{
  "num_hidden_layers": 20,
  "hidden_size": 256,
  "hidden_act": "squared_relu",
  "positions": "rope",
  "qk_norm": true,
  "attn_scale": 0.172,
  "bias": "none",
  "parallel_block": false,
  "extras": ["some layers without attention", "local attention windows", "paired heads", "value embeddings", "hashed n-gram embeddings", "a smear gate", "an embedding shortcut", "capped logits"],
  "init_std_qkv": 0.0257,
  "init_std_o": 0.0,
  "lr_mult_down": 2.0,
  "schedule": "wsd",
  "decay_fraction": 0.932
}
Each number is 128 + 32 x the weight over its row's rms, rounded and kept within 0 to 255. Layers, rows and columns count from 0. Numbers have three digits each. The size before them is the row's rms in percent of the matrix's.

# layer 13 attention value, 256x256, rms 0.165, rows 122-127, columns 128-255
111:165126185130130129133119112105097159133105141134061122140154043147133122119194119228187072128141117176196157122187108144103123109117156167138066110169089097149178155124151135120089110175129087136154117136100172166200106139125121068134137164149103170169138174121198128170149081148145143221146163143121126123129097095129118079140076119135146139101099129156155111095151099140148156159129
130:120160135140151159153095151124187149159159178125139135195122126193111099142059128134099173107161192144166108085142135110176107069129086200152091101153123117121131161167065093054122086154117114125176150106105197163136138153123145124090163055162132103141092106138087135134144142104083104089077149117091118116146089083142123158134131156121055141136112141107155089081122088085126159035148
122:106153130182127141127114128134115107109160104142100101084163127152152094125163132119072145147083122168139104098147129124136147049030077110096128076082178136132127138121112113111152179076082085116102098157071143110159158177055125122131129113092190080126096109144065169128094134158182103108133147117154090110151101155114112068121089096082086154067161135073105169137154071175134145135119
104:109102130089114115172117140146183131129139125130108162103077128185154150107139129138188151112078143110120146123158151132124150105147140104171163168108066160155157130143143125143077143140153177123098159104136093081141121126121142089137118141144100100096121073161104182146145132139167124187141155103129023150169146172167147149075143109139089098106163098041136114093154140076048115094115
108:148103125179136097096144110113156193180134165103118167097129124073180139142100070149126084066116104115062125170134070153170170125199094123135078156155131153190087150062138113085099089122131124104101162148115122116096180127054154076080148120069098136146115164114160119123111135125168137126150134132104096123142113116125122093117123113133109077091152173174060148128111132142161207144158
109:081153187171094120142098159104163120103175157064191045128105199054114150129102086092127082144108143126154062168109115134108178169144089178177135163125086128130059142159139124106129087157138156116112177102110096166125175139111098084081157135069149142162145145131149162068089096120142134153086109118085074171135182175142107155144150117113110116133155151175138150128097097107166139090097
# layer 13 attention output (transposed), 256x256, rms 0.154, rows 122-127, columns 128-255
123:152087118143144211104189104117109063031157163099115147117129184124150156192136148112085182152175104087135140133149180125102126191097131147128158086123092129151070134058106076082120205160173167158142096168108081174182106162152146154079169107140152170177164069151142129138138147099097082122117113083153101153126165102096111089143144137135105115148172115106124110081125109109153044091092
142:147124105144131096157105143115133094121129122143124078087176070118082172112121118173053114123093115139108132118131167089137177173136104087114149119107154135141129097124117152149173084121114122192092135094157097130087158156147101086083128097081102179096138043136139109132116116168145216153155142100060151142140074174140060047064084119143154167112121154163136122083148170128157108211095
132:137084171087181081122128085152175159133129136135163141103080144133144142102081174113185144104123111083110125112134140164164119133128109146081125111172112151138116063111126114183119172154116164172166076104163147095052079134161113160186158103139146089128097169142124148160121098115134217109116116108131109054140194125087111126075104088140155087141153133166126130106109149206136075169103
115:062162114112098087093147131155112130160137130110145139118130112089093103156126150134106162156136075110158133095161162102185082119108135145107144186133101079073143122125139167185121238145119137122152139089100139092117136185088161105152108064098125089102083105123111141094093085127197106121121118137209112162153118182100152199074090157092166118129158118107138155124098117126123119072134
117:123153156124120088112114149111146125149124097181138073152166131174086137118152112130119131105084183181103155110096215090088139130139165162122163106141105097142169179121144124158179198114085104107172052126160105077149134150143095105087135110128081120143128142131185105154131125170124161097132152144156178150114152087052193088130163142151132122143096127039144070092144127151172124139121
119:091109103148148171129138164075145123192174102170101121103128144172123140109106088166103122120100191136123156102140200035099110148120094105097056141093088141127124171158071140083122151102059122113106128105152156161086147100133103121131091176085109089118094208048123177180128115168114110109144161137083102172129168204138099075117116113138110112150106112057175088113175099172146105165203
# layer 13 attention query, 256x256, rms 0.152, rows 128-176, columns 128-255
095:115098147142127112107166160052142130111119119070143135044147119105168078111122145097111109113112164163092139107152201152069143169146123124131131199105151097148083142107082126151108068113153119117056138103132090133139112099109117043109157162163137086147105128176100092115130139136162128120110140152168128167084097110078147212107128065110102154146122140113105131103115097106085125138163
087:124081093112131122114094165130174142110054146110129129100084143164113160117124113141111159083136118106142170192086102131158158119149134174138129115101132124121098086116038131162126113168131082130077082110151156133173109085073115125069177189138112149162131095107107124086094078130180119128106189112101145158134113118114124146118117089099100092141131161145149148115194119085110173185138
081:099117110166109109103128123075124153126086128120142137121131116191191108109149097143128139149137124070113185120089122156165120114104120143144135098132182092144092145116057132126158160157086065119129104122117091144106167188075109136088124134170062088141176105156205079137078103163172124075145111158132075117128116142122120151149154088068087104102167146106152139117184157184126118167131
099:145144084162092157185139101197127135175092157167090133166133116130106134133152179107128072157138089126140117136119041114202119104132116096187109116124112138107159160091149190131130069156116102150157135139091146140152160167147156165185114086117164155122122193116184186064119110113097087166144135122075116132143123124142104010114114161109146104110118060135129144134115195136146067147104
102:125121130168137051133130147091130133040149092141139112148102084166092158131064085069170124095167119135124128130119169171078167121120130151134061129138166106185136118111099082123145138129077114103100118181147103128103137092105113119136142101184113123136128088096132089088094183155148126108049181099148081133103130140121146187089192086175144155145100145134141156134102104143105156104135
088:080067174156144165118130149118171066107106165108130116120125139131125132198167135098135069116156127107125130140107144105156156150153179124141115117144045094137107146080154090140165136172154039153098094117089105118147111186095099132160152132131032109170098091116204102134139135086149069143117092169150105161102104092142137200171104077158131156129139143161091106161117063130041136159160
115:121151156111143151107129037138119059068115169121116113134133099120151143086126091145151118082071100153145076089136106123087140138158192134122098151102105125170106075140118073170130072144102133166110152134115130161135101110127167095147094109094109159131084062088105127113135221087081112191144104135134143140132140174122076126124148085115108068215106146147132109103079052100102170108117
098:092122124161132127115129177164146145116069140076150107133151150128150081093182131169165098123126114116138106141138172141076139166126172156180119140137163074090096111179116090137173163114128120136109187132136089135116098090034152035136056147121099081162053090139157114156144114077142087111119137149197134177110153087174138115095164125135106104200130160112095148173090125132101143142165
102:157054143106139124119123123099158115083101133058086121066142122185196146084070075118099142148141125104118109124112120127118137095147142135095153122127128136142094155068172112122175147067148144105143172141142101079079112167161053171166191203143102147114121186131123118131133107118139159082139171113164124168115156092175125165089110129148120111185116108109112148079079122121137158113150
105:145146131107124119160140098104122099161168112168157133170155210159083192098184123181141120131186107069139130091168134136099123144111177060128089140177110144181145123176155113175096089131090101118052174117141127163099101161134180150166107169134101099158167123190176114177094150122171135134112150173099096139109150124061133098161111088144134134072112109111084105111104154138138136122177
096:140163144124143121151146131129109139103115137065160133122082086128165108119123065168132106134155147170102140148156112156097118175134087166156120150204115172168096063160186094189138142144121193131122086182170124124098079150086159117125152125150141143198073090128108149110113183156167155100134079087134136114151128170131105143147110129100104177144112128090175142116106092120146150126090
117:113096113146115150126117112112091152195136130091176177105128162174104162165151184138115113105179114130125134148146114173151128170141149111162066131138143107147087135146053123117127132090119095113092116159121179104051109098094131163114079123123156085157153172120129142139152073146118115167114128101117104089099104078134144127133141141114139165093075114083112102187139138138101092151157
087:156152142146135076154157169081125229160134091106136130133135114065133160126144162134160140138118153131157132110136160077150092160107018117195144097104171138168131078109123121114085208185118181141141108130123128136116116118119134168093103132107087157168114147148082131177129108172162136133114099165095117134133099104099213127118162092132120104140158091135133134136167102110171132091125
118:136137141106129106144089091125087171097150110127152152192133091100132146084090076095074112122095169171125169135085152141142116094113059132124087157079158152096113087103108074090137089128119135136136138116150115134090161104110155131100093127167124134154057128080132089126106248127121085129155127117176094110149165105129052134152118076122103147171147128149150158128150135143151135098124
099:125136134140074137065139104140123120173140134107170067084140111180112088113102105099073110114168130158115177150091092115143086141123108076161123131169111106175109164122135137174135170113067171164132107170145126066138099131085159088093168125148120102100156117132084117122088118182125121183120190118179148167132120132118121062167085197123165124151093110094168114097081139138096176151097
105:096127153115087113118161131155127067069126149094125131176156166169115130140107085120127126096104130141086107077167188062136145070048104122081093148164122108168112115124093167094176100139097126126184160080138117124116106109162138087086131141120075149072176119146151123162144113147107205109143110158098170118130177089102210107101145075029136111054097049112142134142159168197079149118113
103:108122151093174101115110104120123129137134112141111153163153148133134100140127118132066129071163121110170136138160161114116142166170127180155157122151127234135137181138116100095124099123079140198133105149155108145121164136142115147169070159162110088134073144145131078202141167136109118093080157163129196115125134136115121129138134133130099111120114112147102129131109110080116094111118
102:107155115134213133118085181140126143132109053091195150197192167132104107095219143109070176110121175140120152106078102102124105171125087128186174151133116189163135133163126139103126110102141136170142181151109095123092146107142172167147145134129138159142149131136140094046061160135126206098140173153178129154154078097133154118116106134159128103122114084160104158174139105114138135095128
096:123141155150160184085133142181135147098144164135172096142090185145105115143103039097149111146126097151131154134162150167099141191091144101126174146134090125160105146106170096175173170111166151206093123134133114133142105140105156106164131051126140091118218180150076170113132123114110112101135111095174059070131199138109187113120153193124130122148158070127067139118129173139151118138083
094:110160136073161085146130110073125171042149137164154122191119114129138110109105147098104122096130090100089126102166136184101093142189122063105150055185150116083160082101149102116116093146180145152179127080115135130055117140138136129168124158083137108114166173161159094174114138144176120059136137151068152137098114077140110114179113094075131075137123182094113091081102147113112116111158
094:157125123136200200108142121127098063144158095088085097169170196135192149092125128094121131190123168055162188089124176049115108124142101133144165106138124175144135130174148151120139137139146138076138147106141101089131136150147122142201120167162109156182189152129146116111170177082136074170105150112161125172070140092119091150157146104112131129168106185100131152095121123129121142145116
101:117168162145114114106139166154168110093150134117095142158124116172140116055162092119134167082152162123107105145138154173122123076132204122148130169102160120087124154144053097198132149170165170145145160127141115166116186160121113102157046081144136096136115100107086082152133038085157081134120115056144158114129090121163167145148101139161124115122114166093145147130142118095118114165090
111:179129125140085137147115097143165122191112105039111127086158146149154124066091156111137126109096091172101133045117133117143115092090092039125152119157135103107093136138159138109109132137086077134132159094114118103184147073098136111130124128136185162107125093167107122049146078170182111118117125138092121114098121150139138125105117075128182165176127173140118148094058080108132143106164
103:127124133137129172126110152164188168147146153076164120135074077114117128132130093142098159130091101149123097162149110149130127106152165113150139107156164058127173125072169146143125112088129183135093112085081166097137128145153145079118134097100131051116073105159143124132064137135078087135082153112115113068085150101152160155121118123135074098115136097125101160147054171118066125125104
096:168127037131096160138119135073098114135123185188132137163116103131097147158110209171113109117104110096042097190147148112122114130197207155120119131116113137127119161140078155132101194131158092104105122127125181140171145051106135094099115143121125164097175158101103117136109137140151113120119158120110132129114105170204107136148163126137123119121131178157086121116178145100112169151104
098:218112140137129105213137106159193135134155090196110151116146108124112124212156147109113150132115108116197150107173136147121152207176094089129102144106134069153162172102137097106114079125158108135100148089158118124121097132144131097173145098143199119182136111175120131115111120112108159166133117152061208166116168071112141118111132108144122187178121132150161116137104094119077093159101
104:151114117139093129098159171112134111145131156176116096169146154145106162065126109072143165129157108096103125160127145155153091096088107128117143152136152104104114146179082128036116174196114157213134120148160065117157103159187134054175154124152163150125090121098103078123134102113134087137118099087104117172133130110103082147119175130145121148136157148093115148107119130120114123132085
108:125131139140147169135144148177134126150113158140147092120134179169149105075122179126116084123169124132112191166124087123111119110152125130088128098155100138101109148124146126094182153136121110160205120153108070138143130146147020142121095135114168073139108075107062151122114090110147132094049137108115139086147090201131097104084112152122178098138158118102151090132143080128155109100190
098:180168088189143139145134115100123151156158099155116175122112120135108116068171132191188107090127148117128165132160079078098124135115127119090159075138163122154144148127128149144162106163127102117163082183133202089091125117120185135126075109090121139150126132120171139176158132083164126161183111162151163070121169094087170112092177102136128186132137114101123082187142143180100134153114
107:069152125098116099123142169096059166116130091192086129114084121130095164128099130088120190111142170102104176138067151140113189133107099143127157148108151194112077197123113132109079137097099139116157066175122073106140106057160133139110078101130161165116142154065170181101143142181152086127068148131126156156088116145121087175131101154106137133112119102119100078107160122060163117115099
102:057135105127199166112065085153158121135171175148086104071148119138097154121146138144125195160136121136090048130100097121176077188117150192130114101140128128085099122148103109113153118107121181215128155120054104111147065154120123096101141132113146111118066093099121162110138099129115125129107128124095104092118117111119089117182126087128126123113098116118141077123118181118079172146149
095:078144147143079075138192176142136088113111082093110174104119195138094168176080139057130138119171132175151090084164133139106115144150132159158133028113110059147141131092187117142131140150142085164130098122160087137196131128174142120129126117088126084141140147108171134131136139109110181114148153090172164090185062103171160130129134043188145159133075094209147087073120105148180180133130
096:079123121128187074043094097165112126165109108113089166085110139095078135125154125047075144156103130096143082151095112150115078152140123157167090070091129111137143128174152135134115128100108147189108142126107111104193060166113102157153044151092120142164145133103135134098116128092135038096096139125114106106087157148154114138174150171169103103133155124075178127122138120095149093116141
105:091127147185129113096150126075113113117150105095112137107090123104178153172118153094130137150104165098129147138150149107085122129121157110174099094136083122135117125163205130102135131131133086093107146114071167090173156128126141108191187117066136147147111125097082126093166190119143164115182172132102102125089095161100124086107158192162140155118125142123144110174146129116157146177131
095:156189123122081095110127143105108127170115095083157163104132132107188106125106151147140143092149203167131136139059168105114159143105161160122166093133142079109127141098054140070139099095095137166111111167159085138135174066077087098191113148135090156123112149156135122090070117137132061084138125157151134073142090127162153144148124145138124094101157121102112103118132082158083116123130
101:041116139141143148062059112120138109144109136074131153158105068120082115153145116165111083111105101102123159105132138076112120110096048102139143100155141109148081116108163165148145157123168129118179117098141107162069097137152185118180179160111089093050225121125134091169091138145154131092126135129136179133080129142138195145104152115144119133130120102102148147159117088121145123196145
098:126151169155133146131118079118127126106033132130177124090139125156084103074113122148111114109078082115091112107103143132135109142173127143160125197106169107182163105098129074040150159156144122143164194129091106151162128120129059091135106089138131126148138099131122164188124126137178078095077079114091153144136119118127132066146125143084154111140074103133139030138099146131092151107207
108:092182152127080128180103113108124140174113073122128187139150116128068130174142149128100112126123101148181128134218128148096137155197168086211108096152080125145119113152117144098174083141164079095155102118122155151116129090138148148146104078116071121181153107089186137132136174169086125135161115131139149144134111095065119112152181107133106179108148111152116168168133150175112151136116
102:167138181157088120144136150121135140183120108077168112178143112149134120167122102061088104135161094150128177153064114147096109206135133133135139096148135093156093086138136093128126140129128192125109120193120151126122138134070087153124134129128093136169079054140151152143084132155184086150157152085115145128115195153129096132145149134178155146109105125120175113192065148134198096175096
099:147058126092129108146193148132106064118137142170096123124091107101135138132113167132069129124081129120134085123130097102185155145143162097159152131099155097117057108130216112121142074110143132173095126161121200150139072129178106096138110108092148113150145163152125115138079169078124117161087074115113107143164176038135137142188109125125136081141083173130126122119135183116115197168141
104:115083173099189086113123112122143133166160142142133112171098132151091147120089167055161127103142128135163141078144129114119134179122104139152139104156148090130080152130205147156118122130131110069167200080173162111141165142073135126140136119095084113157125116120113134156119129144184102126112068100111127095105080042042103105076103098077145106123110067093196176128145126127176119123204
094:129115095156157122149143128111134184091109146180161143160118117108062161115089040153137115101122126115116172106118094127109092093104096106106131102152111172081106155096172108109159148110157158072128145140112156080121191123141119067142165136124073112104145150144105134134127106111120103166164136075156184100105148095142147123093122119085094116123199154110094160122102117177120107086100
098:144086070107112115134114151136102059126174129156102070146129117102111131154146189161128158169145072162098074090085117135182048135126093135059171095085160073109137151108110136106075189170097166141132070173140132134131151134178089183085147106133114140149183125133133111219155100118094142141079200138138128098115105167113147143122149169086098076115074126079084138088198177116116099184124
102:097171121131137204149133128108112127130123109158091166141181120143080133134167136155155135132175190126058150101140114119127151090174128097109124079153093118104158098169158081143099109179093138093120101077100131150011097104152218169117110192159114121145195104140149087109090197160125168126134103159116117147140137130096112160171113147145088054149176131171179091166104109171137133150105
096:106122122096110220116079122131063138117170093121119141149150144130150156144096102106097169186124143100166119154137143112107174159132189110087116122122132108191174104151144151157134133163135175201162094164106136115072122183152122147110127131075154083089174150071107152158109163139140160071157123117098118142118152196213112158168169096119116099115059175144151108133103181143119132184114
103:170151141092087129165114182090154095095124143098108140094133094131191141103113130190173101133138133129050092088146103082135178108200214134127102105056128093058134093171150176088095160136131092200097155141130127157139131125149165157067182199147121111105167170153095141197154165157110132134128136170181128161136112112194115112107105135112114152119153123119151161128150069147106167190094
101:128094161134076049130139112069145181097098148124134160088140141117138098105100148181159106129057124155183143117159186101127137119214094143135083107109114177083141152140129121140188100174108120186122093172181185118123159075102128091156193158129136108170165127132123168146121111162131110132150096133105158121163142146151146067151125095143093164199169124144163105072120103128135155114085
098:157124220117164129091149156109134127129160164134168093172126084095107106118095161134153150111125183158161091101131153123185125098137096168147147199071174131109108106136069085105145183172051030145194126119091084192112120128117104164129122076123128078149110133134168114117126088106152169099087118144111173151099136171092120127093136152124100152139150091158076118145179140134075086166125
110:128091141128138144229096087124135236143109129158134132101162112128163144088189076119113179123090106176153124111158188142138089122128185135099124082142158149139106114177121155124126116113161129142151106110105068141070119118121143167159138109150141141120126112146090166147100152132156120137087128110197134143162135111128126159134061096215134113155108117097081127102039125103152034128113
# layer 13 attention key, 256x256, rms 0.153, rows 128-175, columns 128-255
083:148160060154130074085107125145082085107146157109115105139157130136100131117137130140130137177099130059111161093120070160154149108111069116124103091172103174120161162116129089108202107138108095165121158097140151202119124068097104081137122200116180208117191112129086095174093143156130151093117173180182097149105151122154166116127162138124092134125150161196143131114178134150165090130121
086:089122167143154126156091140139085128095136181118131117172102125117170088099133146125162070125139133109091088126135179137122092175148149181158107131137116133199116124117137093114130154176091155098094164119154121148122146173107132236119078129108111132111143130185088136102139194113136080188074074137116119134093143102149173121120131119049143097197161111094143132118144082129128085130164
086:125120132156160110140135140133111108120123221132166155114090175079145132073118073129141092132118121128108123133180176118095079147172129156097108142119057174139115082181143122177088092148225135145165154168127104094176203152124129181138127140162106118114091109129105136097143136153152092128093110142189189171181150145091121109102122140132173102187103139098141126143118053143109143100170
092:119132148173201117105192148090172109163142072142148170093124089108080132096128108131114122091176141126161160083184126152192102090114105108076163134122122074133151166120135121112092121103098114103162129115194133099131158173171110114153087112135182102072131148137139103137068126105153145136152140089178145163140180121140105186173084070151117150200145137142077162150112088096110149164120
096:155124113146136183070084093103160121092092095099145056135124146130137079088159135151202127134076165136100111125104171102139176137108208146101190102101107172129108153128075172128134141143046186100091164108126125141175121125118154124134158115092112149107145140056102177170149128190182157127122124135112094103110039119042162108101149165057112098158171164049171126124163163139136126150144
092:108126154125113085115078102168167150170147169128157133107114204116143099132119093117145203084120132158121133191127073135086101093141147166156168129125135101179158149131056184133133101107094166146154128157099077180128108130165108111128179149133208117165112086077147141105102096160117209048046114158122134176114135169097062168136169128161108100150166095128094147151138117170144114107117
108:174144131077151099162089152119118051089068171092207089121082139117120092153123174118152081169101134121067108154155126110113167125121129176135138119127168134166143142156106135121125165124130056109103127131084115152117082121187155159106223136125096160139147148160105104098079160205170170092079166165107138132168157131132144148144152113119160079070123170134091101106138114142137152141175
098:154118115130127153166152146138170166117152156120141120157107175138136096200132096118125158175120131088170136158139175125183117137086117063091117125100148145111093135128112114102127122142114169115161138185150053100115173127169159161087133136092135205103182141141157087146158158123092130138173103125131143116144113188064132139197102146174095105127135125095151076109089115103162149094128
101:100170111161163172171063107081151089152100125076130088135180106102094140134088115134063092103084150144128077088105163118131091172102157206112148131183105111159120147108011142113126135136115104140140113085087142153101125195105113150087149153132086159088119087134116114105115123122077180072085128163110115174052144142073156102132098126095160051117076099116156174159113188167136156130130
113:122143137084137085097175177134159150130154146166103098083168170167130161140129094064163190069143188147142163189127114070175080077117118123087156149117165132115153166095122124136095104083163153128190097097143121066127120108176127111084075087096159119123101157139158142141123065114150133093176117114131189133187130133124081104150155152158110190126112153152122169172133076124132142097094
091:096098098128151125188068089069145129100066141120127164114113131107080140077097124127142103135154112122121135151129211104133110121119160069098100154121155143156133100132179100100098179132102091194111164072131082135081128175186183121096167162097107115080158219137120138128124172137125133103138135127153115161100115138066207156116110131103201113128088102107083148168104093090113084132117
107:107172145121159108190116150175168171097116084149087131082145164169115105108087140079149131157147171175152181155098085127133131127085127115111135092130092113095127148112155129112133121111127153126072143089222137092144147157102055135128130192172122133126087131119198113109135131137155128116102124146142121185113090134162065119171161101182107156154216100106146135132099126143133103134129
107:097113116122129134135138163182065082102171183127110077132082123120174065203124129175150040193123174119077101072126149120082153150180136178120158124060117101111123128173089167163138197140172116137108128121130102121113128089121137153118130103147070113147165068109114172146092139146112146156119122095123128151129103074124154129052151102097130081178168191097124099123183114151153096113165
124:145128083131178095121118101141126114110120068084156087128102177099064138142119116124175114128093133148123109102131092142130136092161150168162094187083135118183153119159032179126153183161104082105104112109083109131147151123111138149114181164095131156193155118087121185135097118123150160097077081139121114138126125135044154138110189093117148029088101128118143146085135154108082128187113
096:114126120145143097158193164097164127083134075126200139071139098120139129091111119153162128131116162093105129132169134196134123079155140122129126106134110184169091139161145122105169132166151153148075135068107137077102104121114158099145090173146033143119084128091189098074093177093072125148115105139165046077109143117114102065120131082109116149131132112115119095174063145103116165151120
111:140110155167141128107176146078165079156137119164136113104163150105111135125109111114124158108096196126161177116137113171119154159127113157169186183125134135117138122115122083083124140174098102198119119112093180093145106112133127089144198126109145140105147158167118135084115038132104143134112169080090158184148173178145120179097077166166077133113144144084117154118052108139112071103108
096:076096153084114141133115124141156077141140171146119077103084119179168137091116206170142168122190142127091122190131156122054187098193081116183095104183128103118116144135140125102106117129144161094141169133154122068102122135108126106151105113099075111148136118155141134094120102139154126032117152120131133129181147126140084163111134126129138147148104182133139107198139175103124136179125
107:144120190132129115067126172116192136117090117154131088134126170106067096110196103179117094126125203183171150139134128141165070109135121129109127147115122151101103097102122099100097118091151175100065131128088111108128145143135139152107092125087109096090090173143138195128155126103063110072114123160118118098102090106107063166128150061181156149070112111114141153185092178172105194136103
100:118113107145108072116146125081192114114077106152114124127123119114087149127079187135135108112210105159199113170138103107119151182118107093119092179155103070116152080105074083067139183128122200119097124129133115113094112132165096155148135126118097157077092116114145114125109124135162104113138215112119139168139158103197098090094143145183118117119142153169148187151115147125097143122096
103:180099132127099142159125119057131161118118089158189101105104152086069113142092166108082106135122150102164119165124127099123134126171088092151123107169155081166156183088192069103132101112136159120157074152168132067078112116111117094150102119111119099170089112142137148107165085168140215129126122158137098102178088147119069110164095161157100071122114094099115098124125130159195103075107
099:145081138100090122137148084157105152133143186141130166075146163144181099075135108141140091153071161185077141165090138103152148085147187122088138142092133138128135146122166115134138113096123100110082115124149096177114164049191166104133141187103160094126114173165099155170141101103114116127111098104136107135140106053093099121182097086106167194125131162119184116192127073121111166164109
103:108119157134136173170100108159055121141106125155164069158120131132041138164155149075144108153092157067161114120098157122084121136103136138127115135134062129156133127107114071131137114099117129098097080145108091155151178143127137147116112170156109190143118110107111104127113141152069078111120188099142089113155137181131141118091123105131122137135090091111161101114124180122146131109150
107:107136145103132112157136153126135181167152169164147106119102148073160123157122139129092104126128134190103173131099101117110152052121107124146089081132106089062095118063049114138119085144168132139191118150100126154102132114176119096142124093126158098120091131111122082153074112134132107130175139043119179156127148132090098142191134177129113067238109129101104154153105143070154131142117
106:129098168162117115121162120117123119123055115154127119159064160094115115103100092134152063126099204143164142095129151124182086147131072178161140133090190102030124134144155156098134105144139202176103164111146141136129131104140127134168138093100155147051140117125124087150087180112092155116170121156104137125131044101173100088100077138135144068126166122159203139166142133136197086088104
099:077136151151139149168171105134184158112098158117134082130180081103143118208171112143149150143170105106131184099114177100166124119045058117122113084160127188130132127168159101144113126135179158119150143128168128105099088134116162134139150156183177143129149112177164155124135170168116115222100139154162163131132127116150130102056134157128151122137104085174179158149160102148168145159112
094:159155199152139116165098132105108102148191133128123127130130149088178115102125127143086132149129156139070085129107099077089071120126096106133139107102184172107144163107142139171104156139102113145125081121141117148128175162137179086109137097119143190108099158142150136113106124108155093096115098143155114121151133086120149130098152113193169080148118117190122116144159097089082154083101
111:134105150200132169168088130138141172074132119113121139117133160165116124165103136114104128143132156103175160165106059082151178089114084152098117100150089084151136198102070123120119126143082138116205082122081076164115127090108116122125211150094141200133112136083128082140075116133137149116133132122126087190162125153144122136119133127180164048140202068112128149132126122113118063111138
104:117154142125136117099120164114113083114171132079146103139150087183141116185118166112163183146165129142139163102114180086142131029077161099175115138152127116156113146104096159099116150114097150127109139177122111069135118122147153137172111139143132127107142103162120101169100131144203120118087134118178096077109074166105142139171144127163154154129127160116058135158163159053117111096113
103:155109148108156096149138150114116099180108164180134108119164119179134149116118100075142171141172110047157132103137202073102159109163112153157118154131127162110132142109153159211089149108127143151140115131062166112130100103104137107073124134177123087156138138164099055171079138176090161147137160125139083170186130136128094120085165131130168111075154153133068089053161086122125220189171
103:127141138116139121106117137153147144145131169108128166140145125123113095069058152076120103116203092093068170156143095135149100122118087111139103147146123143100154093180137164138160153111084125097209143138150105176123128159179061176112134160119175138128092050085118144138146109165134143114115117164166153124147143121117164172149055128135124098133162167162067153164138147119137125140129
101:089130143105101166151106118106144156109131165116137110137158052151094113168117177106133137118144120135171075134136163171176110150077108138094093112139157069141114142144083120099102151159120048100104107173129126090121105094124101157157170056073136136116125141104131173098081118095118140117161096129120167091106122145144157085126146103136147060101147144162151166129118137106132070155130
096:127096119124163080100140124135085101152129163132123083102124076078173140094124170151097196088100149093161166156119194135142096141119082110130123145132099157106064132145161106112144094124110103139143052086164100106086113123147108111101116137146118090162129158127101078071117092093127086107101129194111091138145142113148078095117069126061079120124147159100109150178143143117086203140157
096:092038129130146144120071116116144187134123119095080154111168084167118138129090166127108089113125134074094160161146115135152131126199138143138086130129123107084213151144107152080158133114127086099118101094168131149151143189119156089154188170108080109125085126141133141036112152164119120144225134156155121135123130145086158116056124167134172152154077134079137154143159148109097122137083
111:136179141097092100125135142136139139139108133086117114118157163158058106126077138151171149140080136150136087069147109135177185136154138128147126101210125175130111101151157127160148082105154188160131120121087179156103119143081150110128129149177144096136144139064184112163118126167113125166183146138152163104109194171186202101143195026161110145145127155146153066150138157161143204105142
095:068167142108151163101107078134154143059092145134132111122112152071122129078130159165125136130139101115092101142124179114102060118064038111132129129147195099111140104141136116131082109138066081107143143110089104134146161148167138158127090125073118135084178127114194173148115096134149170154171124162083138162112132144110137120087204072143157141099103128111092147157125171187101075154134
105:171073123146127117108154155079130138164137173134071109162145153175094134190141182191135128117111154188136139149153160088140117091187117168143111128123139180105130112115123124130094107133154154125143100083129135111084113134109169107079126124101117138126053155140156152138127169150086092139134145114050118168130178112154092089149118104076102159112076171132180114102083061168170161098087
103:142069171132130121143130180032083129145120119180110117105079155071152125136163171094151149138153160165084092175204098174117135131125131083121139105109136085139119086122140080170148090162123037059112124134145096139207138172112121142140102216138093136135133133160077096124160108081080110130129106164083102100135163131120111122118083146128126113104149177136158101163102123126160096141091
102:131150144136182089133149113117096108139075082039146149148184212148108131158112114168129167117153146141123116148185205110108145115203089069095107125122135173097133136147168187101124098121168107121104171071056117153090116094112166153132169116156150164137145176132123154155128119150154172111099171142121071109101161124160086118117141088124139104031154179123112111108146081120120119099133
109:127151144129175144130131099105122151090151130100118123131129138156146129155123087112110070108139094073068171106089133109098110125127193126121093154082107158166129109117134112164079139145105171115148126092077092147041160104136164123148185100137118141148100130158127153125096138134115122089163141202173119114143123133093175111111123111115163108130228098181099157127156124135106123127108
105:167087172086109143149087134212107120134152133169162130087067151095176096146114123154107137108133165119125142134141141137184175169116100122143155043094159100150155139113171146120211159176100131082120141073147134131136118152147144086147078134102191149146136124182187106093118147130150158180122116132095145103195101104164151117069088150152174113147151096129177124118101166081142187099147
103:095123123155163109117164145099046127146126152194132129110116150121122128116169152108056134096173138123110126155133088111062144147119181161131175101129138166105099100072131158045143124127125134102122149116075135115129086113110136146139150133111153166157092161147094173090070159121140139130161166104090133126156170100135127101158086115087038076056080158035166049095091119117131125180108
100:144105141103138101122145141090123105158159129128099156185129196152115170129112130126117110134141074128104063000143123126155095149156119148082166141137118144169103155138168154116102144173109085129124140150108150169156074071145190105101093184077136124178136079157159192089102101093155157122129136078151134121104158071126072134172117119170143109105141104182170133092061153106089100129131
097:121144130052190196191132163140123159080108135167146110103157094094078202117075138160114130134176154108143206108111077111164141115105086153136104110182154152146140176124116071086159155194133127167072161160121084096108150091148120092171089119139168103146148161114132183124174112135174091109154124116192232156111121206136085160114101136113133120180158134087160104151124080144153070111179
095:102063115170106049143182136150113119147103053090128105134118155113119120152104144134109093097125175117128096160159136135114181155151129113082101168188169195193104084128162129108088122188113094126145070084094091110131103122130155111102130126125158104154129114151133190104162149155136107143145057119105139148093129147099113092127155092146110138163071133090117109110140120079155141154061
099:155099152203168125172169141093127110109084116197122162111162106192207082181082145096153112171102136146046182112131178117116154116145128164175038135176161151157093133147130152096125107081139124115094115092131134078135120119166088132148092120123132118176160182098102108130146052059156153152106114152158134121148162129135125139130073108048116150154119148068093120188128093079164141158135
105:105138101184062173102126169179079074086105152160130123174146122165126135182118066197116050085100180079114098153159140095114140127098081085133148127152060170143149153104160127129099109095078149096151111124153128141108115087122163155117110080128048121095188130103159102153163136164096062129143127087113144091095177137148175097120090185072061099174099132162102148128157121118108127131143
102:089102141128088173101116107113154102131112067057103133134117109086123122168140152166079060082103102162106165127140124111128160146138113080177104154139113117154140109166116160191110061144164177124117153092119173159104078170130114128098169126081139133193140103156170127135108178100077162106156120123137162077111101108143125132156129140128062159156107161130084133141144081149190093118183
103:170122084129160131146071158168093054087111149185097165137132121150112187172114148152150132087158146105125172199122148126096166108129128131126172102166152095128150135159147098060168107157067119138191168082128133097137136154076096138132146137097085149148143141128084140159161087144154059167149150133161135128151090114158098190133124136155139166111132122121101138177208122109109096154122